python train.py --d_model=160 --rope_base=1990.0 --bias="none"
Each number is 500 + 25 x the weight over its row's rms, rounded and kept within 0 to 999. Layers, rows and columns count from 0. Numbers have three digits each. The size before them is the row's rms in percent of the matrix's.

# layer 3 MLP down, 160x640, rms 0.101, rows 0-21, columns 0-127
092:484474508487480509482459507525463530494475497479491530469477494545489496547518495497545464562512523509468498499488469482517526491437481507494509432480495518468569486492510529520522518496505490477508516467486502497488491506529547473538489505524472525517510536500475520496496495478529523489485489472531490484518484542512471520506462495514568496491521493509482500512446492510465484495522
093:506432504476520481475478505548520484520524489487491534462517481487526530522488519481496495477480509476479486460496498520456504483532513517463527509488508526501507492470483496498498479550463528498527531499488478501483497518475489542506473509497525503500507507489482506483520463468538488470516507491532526523511503544555481511497461477561521494499454495494529494491503492485500472471522
098:454502465490455505503465490515493532497540490530477491468494507475540493497530498533486509505514501485484505463456445457496483538485518497484517486459474490483517518497483496520533504478510494525527533465458481474487535486465538491470483498500486516469518502502480481514466484489505478463472534521512437503409503472478473522512469492486507520494498468505495514518482492471494489505498
086:489505522522526515518502510495481507477473525504490507500493546521541485486484501514478568476508486513497530479504510501513459502495478529503465542490501510471525489472494513538543500519516470485464514492503483516532503493509517527525490520469451489458532501455501520528464569498523511502496482466484499516489535510471480502480486510512511503514488506478473526537494515486498503461512
098:446456469537498451498486510531463497485508475488466517527515518495443503474485473490502470470483501504517483472499512557486523531477519477477486499494496451493479466478468467496487480494496529525496494497477513529499461461506493507465517506502471504513550500476514473529501488496528492495514515523478490499542461477545516536457507536509458522489486515527490523521452504521507510505516
103:509506456537494516523482516447531499535530497482472515472489472491504478511516486496483506529503512484463527528466473509511506496548477503523502547467447460487540494506476513506496513489493534461485537507478475509429496484533508491561480481513500503493525504490465513492503546506480484511484478489530517527494484475454479483511457476472540498495544456505478519513485477484457459485505
093:505493471508542419518514523524523483551508481475510507497498498489487502539497488506555485493471514498487513491504507503522474556522487481532483507493497497467435490485526479501508493556477483506531502543495489488521442521491493479476503543512484489487472493537508484567538494446531514477499522506485508470510501496524481473526504464510476494501502506485451522482477512557540474549533
104:509504491484503488481491477505471496482512486505514521469503509486501486481491504485525541488531475496459508463487467480505480478493504437446515534449466503486488493538518471523547530500506446465484474524466457489476496504475480490495481489493465491508523492476486498495491530474468503497458510498502466451516446488492455472528479482466484470460530479482522507504544483486482469470465
141:481450491515505499478515483494479486512488470503473511500469489494449491475484544460519523419481464466463538480459462496530464479514514499495483497481465549486456495541514502467525509501509522482547509444469474493451539522470470499500471494515501507504473491477482466521479485474543482470476503518488481486489498498516467488482467498518496516458460461525491505493500472470476457548490
090:500507486537517481498496505537543512536516504510498539469511477513523520509544533496512480498488524492484467524490478471482554513538527556505515478479465522524484485518525504483514529488550508447511517514491480507496469561481527502528505512517551490480486501500498540509516454525505516495518536514499531543509530537522485460506495516548461487498524472489524492503527497488561506526489
127:499465530507499489485463441437457487503540473491517504537507501520511464483520519507513530476501482533539499478518505498489526514481505504512498499516519544493508492514493502488500498523493477507506461505538526499527450504483480477493534480545480499509550498506536577520500486439474473520541510514534492505500512503477541493504522502523498542514510522500500487513459516489511546504490
093:499537503511415508498463496496549520482524508477494465494526482498464561452496478475481515490513494494492485467498485505499492533512500484483519500481504516498489499502530505473508528509482491482524477538503501459511452521490550522506495564493497522516527497526488493510542504524479481500483503514487464521468480498466505516490502480496470557495477514484467483514526505518507501473536
093:488477482506526502421514476480491509535481492525540477511583494548465489511505524511541513534513512513520466535530522478504502507491519494518520495515499514516516465486498529478512529440484500550588436494510512507484554488465478514494529486494464500485503498544518554496506490481499481489521458477497501499517515485500515548520536506498501476518476517520503515522481516470493518482513
098:505495482434470556492493455509496544493468492468510495487437481491503497510497502488512460507508506488481508498475478469495511486483446488478492489485473474445529550558516516504453504455478534475523531506501472513465562494518486476514471481452496526522466537522472467496506481488481412489488500514521489518518538493530490548499506544450506514486476492499458497475532492513511487492519
095:459465494480497436536567546473518467507491474477490539496511478496533496529508553511477509471501481496495507543509502489486462501512493501494516477520522506492498523508488494527468473548474548547511546502504544474528520511510479503485500470558499486486498499500514527472527481524517549516528489514504476476517490486505495544466503474471543542555517520482514492500456507522428485477497
095:520481469477518532474491537480544516481551456511463492497520525519521500525471519533492488528476487484492503489513492478468454497523487528529502547467500451516506496500498507494478538513517488472499537481472495474531471506567498531497515501519500456467530468499499543501480502499476521489475502531487475521533500561504487475491511531422515539467510506461495498486485480506527490494529
104:525525516450526518489521555488500476527451519509528489481467474495478497479486543547487424478538473486485482492462479521533551494529541490515450493482479511538541483532514474477469496476531545532520473503496490502484516545495513521541483466496509479521495490500487549476498499492504509518496544495502526549472477469482472495483516478533501496531520487513451505525545492495486503541531
111:521538481461504540507529529523522507469517555504500513463525465486501514479508508521473507495520516490457503510464452484512479478524461512498484494487481536518508516536520510498491497488522471478548522491452495526472529476537536462484445489499504488498484540529478464502502493541501465509469457527517494516445541521497468532499468482513483491488494463524523524514505466521537493502524
093:515506520504472452518471498541470555489455487507509522514490483510506523521501530478528475545479455507518467475525499498475521542536537486531546538493511491516485488522523459535490548500478490523522510503499534502516494502528476510517506521466482477471509501504525516437589490491474515494488459486479498492490510514496519484470545471509487496500528505502550505472465522515489503466488
115:469489422531534527474487471540496498529500478503502471481482496471524492541505505494432503460521487480469466502480480475534508462519514548502518481449476473512514500542505517526481471525508519469502468486467506472472478475506544513497488479452463500551493527497471499492529492486522497453502500486513521500487489501497469507478477486430520470504521496473482511540518486525506483485506
093:479524480507479474530473503521513501520490484464481510482504534493488538477546514498530490504503535486477528503488491513562478513492506441484486515482472485460471511515482524516520546530487497481492455536479493464450506492476487498527480502515484518481518528466464462529482502488498486476478558514481514505509454489488476526513490480507525481488506488543533534507477474525526467532467
086:443489513538512472529512501525544503497536540525485501516529488499491542486481472472479485477499543487484556489504477455548476465473494526486529480509502496496504493504467519536523546459485480524518507541501481491515436560492470493510507471541519500467509448522523516496464531481489544514505486555498497487494531505468490431505507548535492497520479502567510461482560506524459515548505